Weights of a small GPT-style language model, trained from scratch on English Wikipedia.
Training: a variant of Muon for these matrices, 114M tokens.
Each number is 128 + 32 x the weight over its row's rms, rounded and kept within 0 to 255. Layers, rows and columns count from 0. The size above them is the row's rms in percent of the matrix's.

# layer 3 MLP up, 256x64, rms 0.165, rows 222-246, columns 0-63
size [111 120  87  89  92  94  95  95  86  93  85  95 128  84 115  85  86 121 118 103 106  92  77 118 112]
[[136 185 110 154 123 150 131 126 130 103 215 141 148 123 116 182  78 124 106 111 178  63  90 177 127 183 153 206 127 117 113  73 148 118 133 108  97 105 118 105 153 169 146 156 164 137 130 153 128 150 129  92  76  98 111 154 110  99  91 137  78 170 134 118]
 [126 179 107 133 130 178 147 123 133 117 176  91 158  59 104 166 105 185 159 186 122  91  92 133 109 193 114 164 156 134  90  99 157 161 149 158 107 125 168 129 181 120 133 103 150 124 180 124 187 126  95 135 134 132 160 113 159 141 157  84  79 165  76 128]
 [145 159  98 183 122 120 130  97 110  95 102 121 185 109 149 140  61 135 116 108 124 134  89 126 132 166 160 125  63 116  90  99 173 165  94 106 131 128 101 127 103 115 136 190 174 170 150  96 227  75 126 139 106  80 169 122 114  90 123 113 109 159 143 152]
 [132 147 146 139 161  83 136 142 140 123 123 128  77  56 182 148 138 140 131 104 167 105 137 149 118 105 134 134 103 122  83  85 130 132  78 121 113  99  81 129 152 126 108 188 105 188 190 112 126 115 160  69 104 119 203 194 100 115 117  91 112  70 164 112]
 [145 149  48 145 130 141 141  63 114 168 103 141 109 127 129 127 141  56 106 127  78 177  92  98 116 106 125 100 125 111  85 160 142 121 127 112 152 157  82 128  82 150 137 138  96  83 128 121 122 110  68 122 126  57 170  62  96 113 132 133 167 173  81  97]
 [111 157  72 153 179 181 144 112  46 208 105 119 148 105  71 129 160  78 138 133 129  94 100  94 159 105 134 113 135 117 155 125 129 146 104 144 160 161 198 161  96 141  85 105 166 131 155 135 156 125 173 124 103 140 122 162  90 141 136 127 197 106 116 144]
 [103  95 158 116 121 106 169  96 146 115 139 106 122  92 125  85 124 158 167 105 159 104 138 145 136  56 145 134 106 167  91 151 119 155 147 133 154  80 192 169  92 123 108 134 124  73 149 149 138  44 147  47 108  86 178 140 144 178  81 124 134 118 134 162]
 [126 108 167 122 127 129 190 115 160 145  86 120 114 169 123 109  86 150 147 140  88 175 126 151 174 131 138  89  87 145 103  91 175 114 114  60 134  95  93 124 219 143 150 140 125 115 100 133 145 161  47 102 122  68 176 130 162 138 157 163 159 104 122 127]
 [159  72 156  68 147 122 132  79  92 196 121  67 108 160  80 141  71 102 142 149 167 137 104 124 133 156  66 169 152 155 149 129 139 133 119 126 134  90 111 162 137 102 169 110 162  70 107 140 168 168  94 129 131 170 147 205 143 128 166 156 131 113 119 131]
 [ 96 149 114 132 134  78 122 140 105 193 170 120 114 122  82 151  80 106 104 122 114  53  54 153 130 139 157 137 133 124 105 162 115 129 135 162 146 161 123 130 142 231 161  84  95 170  88 154 146 129 146 100 105 128 145 117 143 137 124 112 121 170 160 205]
 [116 106 118 135  73 139  86  54 137 104 109 160 129 117 143 193 131 124 126 131 100 116 110 164 125 144 152 105 113 131 122 108 180 121 114  83 193  97  51 149 158 145 140 134 121  94 134 183 157 127  94 100 115 142 157 204  92  73  75 145 154 130 102  78]
 [141 150 152 160 111 144 148 170 130 169 153 121 149 167 133 128 152 140  76 110 119 134  72  87  92 118  83 177 138 103 168  87 160 141 106 121 199  88 123 182 138 177 112 218 164 118 143 108  97 136 125 140  93  82 116 111 117 117  81 189 124 152 165 155]
 [ 61 167 154 144 127  83 129 149 107 158 129 174 135  79 146 159 121 143 138 113 195  79  96 179  78 134  77 165  82 126  62 127 140 117 122 156 105 134  90 133 107 121 128 131 165 189 168 122 129 139 175 101  63  92 148 186 107 149 142 129 128 123 159 131]
 [ 85 104  98 107 118 114 134  94 121 128  92 130  81  88  97 113 108  62  82  82 109  91 109  86 126  97 127 128  94  95  45 121 131 103  78 117  85  78  84 105 118 108  94 103  70  90 134 120 110 118  92 106 103  66 141 111  91  88 101 135 105 150 113  89]
 [102  96 127 176 124 184 110  84 111 119 110 123 138 142 138 140 118 119 121 118 197  57 116 131 136  66 194 184 165 160 107 148 166 135 218 171 138 121 124 123 132 164 113 114 125  90 140 137  92 121 191 124 174 135  96  87  95 117 114 174 137 127 148 154]
 [130 144 148 132 149 104 133 191 126 165 132 113 118 113  84 145 181 156 118 214 134  71 180  98  94  85 125 124 186  84 116 159  96 151 102 136  60 130 164 167  94 146  58 116 133 134 117 125 120  99 119 144 152  94 154  53 118 142 112 105 141 152 143 151]
 [141 122  97 139 103 134 165  58 115  66 171 171 126 120 108 164  83  85 111 160 106 119 160 149 112 135 182  79 125  73  58 113 155 163 153 144 155 126 116  81 119 119 166 159 131  86 123 122 176 127 107 110 161 112 185 147 131 110 103 158 140 197 122  90]
 [130  99 121 154 102 161 101 174 119 184 153 132  68 157 138 155 102  87 108 113 134 115 143 109 207 126 113 146  99  59 121 144 199 111 123  91  76 146 134 188 149 104 136  92 137 129 103 130 194 155 170 139  67 153  97 144 162 112  80 130 107 109 137 120]
 [106 132 155 103 136 120 161 109  91 103 153 127 155  89  48  79 150 142 123 172 127 100 109 169 200 135 143 143 151  61 150 152 153 105 117  98  97 112 137 110 162 114 156 128 210 118 154 114 165 176 148 131 179 115  94 180 178 112 155 124 162 140 112 170]
 [129 142 177  80 155 129 139 150 179  52 116 141  86 116  91 119 130 113 135  99 143 152 101 178 158 147 121 101 104 147 102 141 133 139 171 145 179 155 112 146 128 143 131 124 119  86 163 130 117 117 145 142 165  34 195 138  78 134 150 145 220 143 135 163]
 [ 67 115 143 119 146 198 170 115 115  87 101  96  99 117  76 107 141  97 137 150 115 118 122 154 141 145  98 156 120  96  81 150 161  93 148 126 148  91 147 142 128  80  84  71 109 119  97 179 153  85 172 119 144 109 170  96 165 181  81 188 127  99 110 175]
 [ 80 116 119 130 119  78 137 162 108 164  78 158 102  82 160 193 127 146 128 108 167 129 210 141 128 109 151 136  80 160  57 127 142 146 107 170 167  76 118 146 115 108 109 148  85 139 186 129 140  83 154  78 131  78 154 148  93 138 120 158 123 144 172 129]
 [141 147 168 129 155 125 134 222 111 117 109  91 118 128 116 126 112 129  91 116 127  47 102 161 131 155 153 188 156 136 142 135 161 134 144 102 186  45  87 141 169 125 140 154 153 117  82 151 160 129 106 151 173 164  89  88 161 116 137 142  62 107 112 131]
 [ 93 111 178  80 147 138 178  94 116 121 118 109  99 136  78  84 105 132 153 145 180  86 101 111 121 128 145  90 127 104 141 114 157  89 110 101  75 186 152 151 169 153  84 134 168  80  94 143 187 167 125 159 147 126 160 156 130 185 177 136 159 104 115 189]
 [156 115 119 148 141  63  94  78 135 147  97 133 144 112 176 118 136 154 133 173 143  98 157 149 187 203 126 117  91  95 113 157 179 150  84 144 168 103 152 168 158 105 157 161  96 156 151 110 133 108  62 133 181 128  75 174 116  79 118 163 134  93 149 129]]
# layer 3 MLP down (transposed), 256x64, rms 0.0728, rows 222-245, columns 0-63
size [113 122  82  80 121  98  87 107  85 107  83  91 108  96 124  77 102 115  95  83  96 114  77 123]
[[138 164 133 127  95 186 165 109 120 141 188  83 110 144 132 169  57 130 123 137 109  71 124 163 133 119 181 192 164  66 158  69 110 133 112 122  71  91 127 119 115 155 166 164 119 144 111 172 131 151 130 122 108 119  66 172 130 125  84 124  87 118 152 153]
 [137 113  98 109 100 196 165  67 107 146 165  88 144 118 151 113  74 147 180 163 115 110  97 137  68 170  91 117 163 100 114  84 134 179 119 148 156 129 179 120 143  95 128 134  98 119 165 132 205 157 110 113 154 120 154 141 171 159 109  89 118 113  95  67]
 [148 109 128 171 135 139  93 135 104 121 113 167 107  96 115 148  49 169 145 181 115 134 106  97  26 120 143 165  74 175 122 136 168 172  66  92 130 167 108 137 150 116 106 119 144 123 104 138 163 139 120 148 185 113  88 185 131 171 133  98 109 104 131 115]
 [124  76 124 153 127 114  92 119 155 150 116 141 105  56 143 165 134 155  81 154 211 108 140 133 121 128 120 122 129 189  73  99  94 107 102 133 116 150 165 113 156  79  99 144 151 138 172 160 136 148 102  63 172 127 191 148  60  97 113 150 107 176 130 135]
 [160 132 149 149 132 112  80 142 112 193 147 175 138 118 159 135  67  55 113 141 112 145 177 125 135 127 143 124 124  86  58  98 147 119 140 100 115 135 119 103 160 171 140 122 146  90 138 176 224 126  79  79 137 136 128 120  86 125 105 150 148 172 119  71]
 [159 136 125 158 124 140 161 166 106 198 169  90  97  77  90  70 124 132 196  41 137 152  57 139 105 150 132 147 123 126 104 116 167 144 115 121 128  97 135 146  95 107 108 119 174 116 174 155 127 107 126 121 146 169 130 126 121 114  65 148 152 128  86  65]
 [144  80 130 162  84  89 110 166 140  58 110 126 125  86 117 117 159 169 164  73 110 139 151  93 150 131  63 135 126  99 151 155  94 152 157  92 118 105  96 114 103 131 186 138 192 106 135  86  97 130 167 108  94 194 155 106 163 143  88 164 170 129 163 142]
 [110  82 203 117 116 120 178 127 179 189  89 137 137 160 134 162 108 103 101 173  83 144 148 161 155 135 146 158  81 111  81  96 145 136 145  81 150 101  91 134 188 114 144 141 116 100 152 146 123 142  48  95 141 131 182 108 171 125 125 157 106 111  73 134]
 [160  98 157 154 142 128 136 176 105 186 136 139 112 107  59  91 109  84  58 143 147 138 108  90 131 148 138 122  93 129 126 192 103 139  72 158 120 133 101 162 134  91  89 166 143 159 125 131 113 170 108 121  87 128 175 134  76 146 143 108 174 181  79 187]
 [ 93 163 163 107 181 150 139 134 122 111 100 127 116 186 123  98 123 118 184 235  72  67 115 124 108 161 159 172 120 100  86  86 124  93 177 138  90 145 102 137 169 144 106  98 139 136 169 139 112 187 112 134 137 109 135 143  69 127 107 105 151 110 120 130]
 [143 115 141 122  88 127 142  95 109 119  98 131 159 117 114 157 156 119  60 128 115 113 136 114 139 155 128 157 134 153 110 129 152 109 105 124 161  98 111 152 184  84  81 141 124  87 154 200 184 134 110  52  98 120 159 218  72 121 123  72 177 160 103 101]
 [144 116  86 113 116 117 100 147  96 142 191 146 120 169 135  95 105 120 150 144 105 207  94 123 125 145 161 166 162 181 139  92 101 129  88 122  82 135 103 128 194 150  96 122 120 184  87  70 164 128  88 168  76 163  68 150 145 149 165 151  98 142 112 128]
 [104 103 164 146 115  89 104 117 133 175 120 170 147  99 176 163 123 200 107  93 119  73 146 156  75 119 130  83 138 162 115  98 130  87 129 163 126 153  65 135  89  80 139 139 161 167 150 130 110 104 172 157 105 100 115 172 130 138 135 154 105 128 203  62]
 [134  98 140 129 160 114 158 128 139 200 125 155 106 103 138 145 105  74  73 152 153 114 162  94 139 101 150 184 111 107  44 122 160 119 103 119 114  91 142 141 131 141 116 142 126 106 185 157 179 139  80  72 114  80 163 153  56 120 134 148 159 191 131 106]
 [122  99 148 181 141 159 108  90  85 113 165 142 124 174 162 123 117 111 146 123 144  83  70 147 122  62 163 198 138 145  88 165 138 161 184 147 123 169  99 125  90 179 130  82  99  73 132  93 113 150 168  77 136 150  76  91 105 124 122 144 101 159 146 122]
 [123 183 194 101 133 194 162  88 139 100 173  93  95 105 163 169 124 176 105 141 109 152 178 113  60 110 111 117 163 141 111 164  70 104  85 116 137  96 145 158 162  93 119  98 127 112 159 127 117 148 134 132  76 114 133 129 142  35 135 130 151 100 136 140]
 [121 131 174 127 108 123  62 113 148 149 131 181 132  94 155 159 127 105 122 137 154 114 170 118 178 168 137 144  90 186 100 111 113  67 104 120 122 138 105 131 132 171 134 156 130  61  94 159 232  86  94  89 170  91 156 158  87 120 143 112 120 131 110  99]
 [122 130 138 124 138 166 154  78 183 129 121 128 133 153 115  34 107 112  75 179 167  99  81 105 125  80 112 113 108 139 188  93 100 142 160 164 133 117  95 101 106 167  75 159 158 117 111 176 146 128 105 113  71 132 141 169  98 120 154 119 170 116 149 187]
 [110  80 164 179 100 114  87 111  69 152 145 130 140  75 141 123 137 134 162 124 148 173  70 188 122 103 130 160 158 102 191 126 121 118 147 123 153 114  81 153 110 100 161  87 204 149 133 111 142 143 160  95 175 117  92 110 143 117 167  61 166 150  91 123]
 [116 146 140  97 144 119 132 100 160  53  85 130 142 106 138 121 174  88 187 108 181 155  98 105 119 145  97 125 112 168 113 146 125  78 155 114 131  91 136 116 124  93 165 164 134 149 182 139  54 194 103 208 153 141 112 100 135 127 155  79 112 117 117 177]
 [153  90 115 199 117 113 170 124 125 136  78 128 154 128 130 109 162 189 123 147 115 140 148 112 154 176  86  66 139 127 132 163 120 125 144  77 136 105 108 113 120 137 142  73 177 147  88 121 110  95 155 179 214 117 132  73 151  77 121 133  59 112 134 150]
 [111  72 165 124 126  87  83 118 109 199 116 139 102  88 169 198 138 130 107 132 177 125 150 118 111 103 144 155 104 168  59 102 143 134  97 151 142 109 141 125  84 130 133 108 139 122 188 170 185 119 104  47 126  92 134 152  69 121 129 157 130 170 142 114]
 [133 101 136 133 173 118 150 195  95 122  91 150 144 114 158 140  45 131  36 140  96  70 133  89 148  83 143 162 146 116 129 138 159 153 113 137 151  80  84 158 115 111  88 157 111  92 115 141 173 167  79 119 169 168 142 110 139 161 124 143  87 164 119 150]
 [ 61  93 138 128 127 119 191 126 100  76 170 177  68 124 108  77 134  96  98 120  92 107  86 119 170 155 161  86 176 124 133 115 184 106 120 111 142 114  51 147 139 159 127 177 117 152 134 144 140 173 106  78 154 119 150 137 130 117 148 145 141 125 126 202]]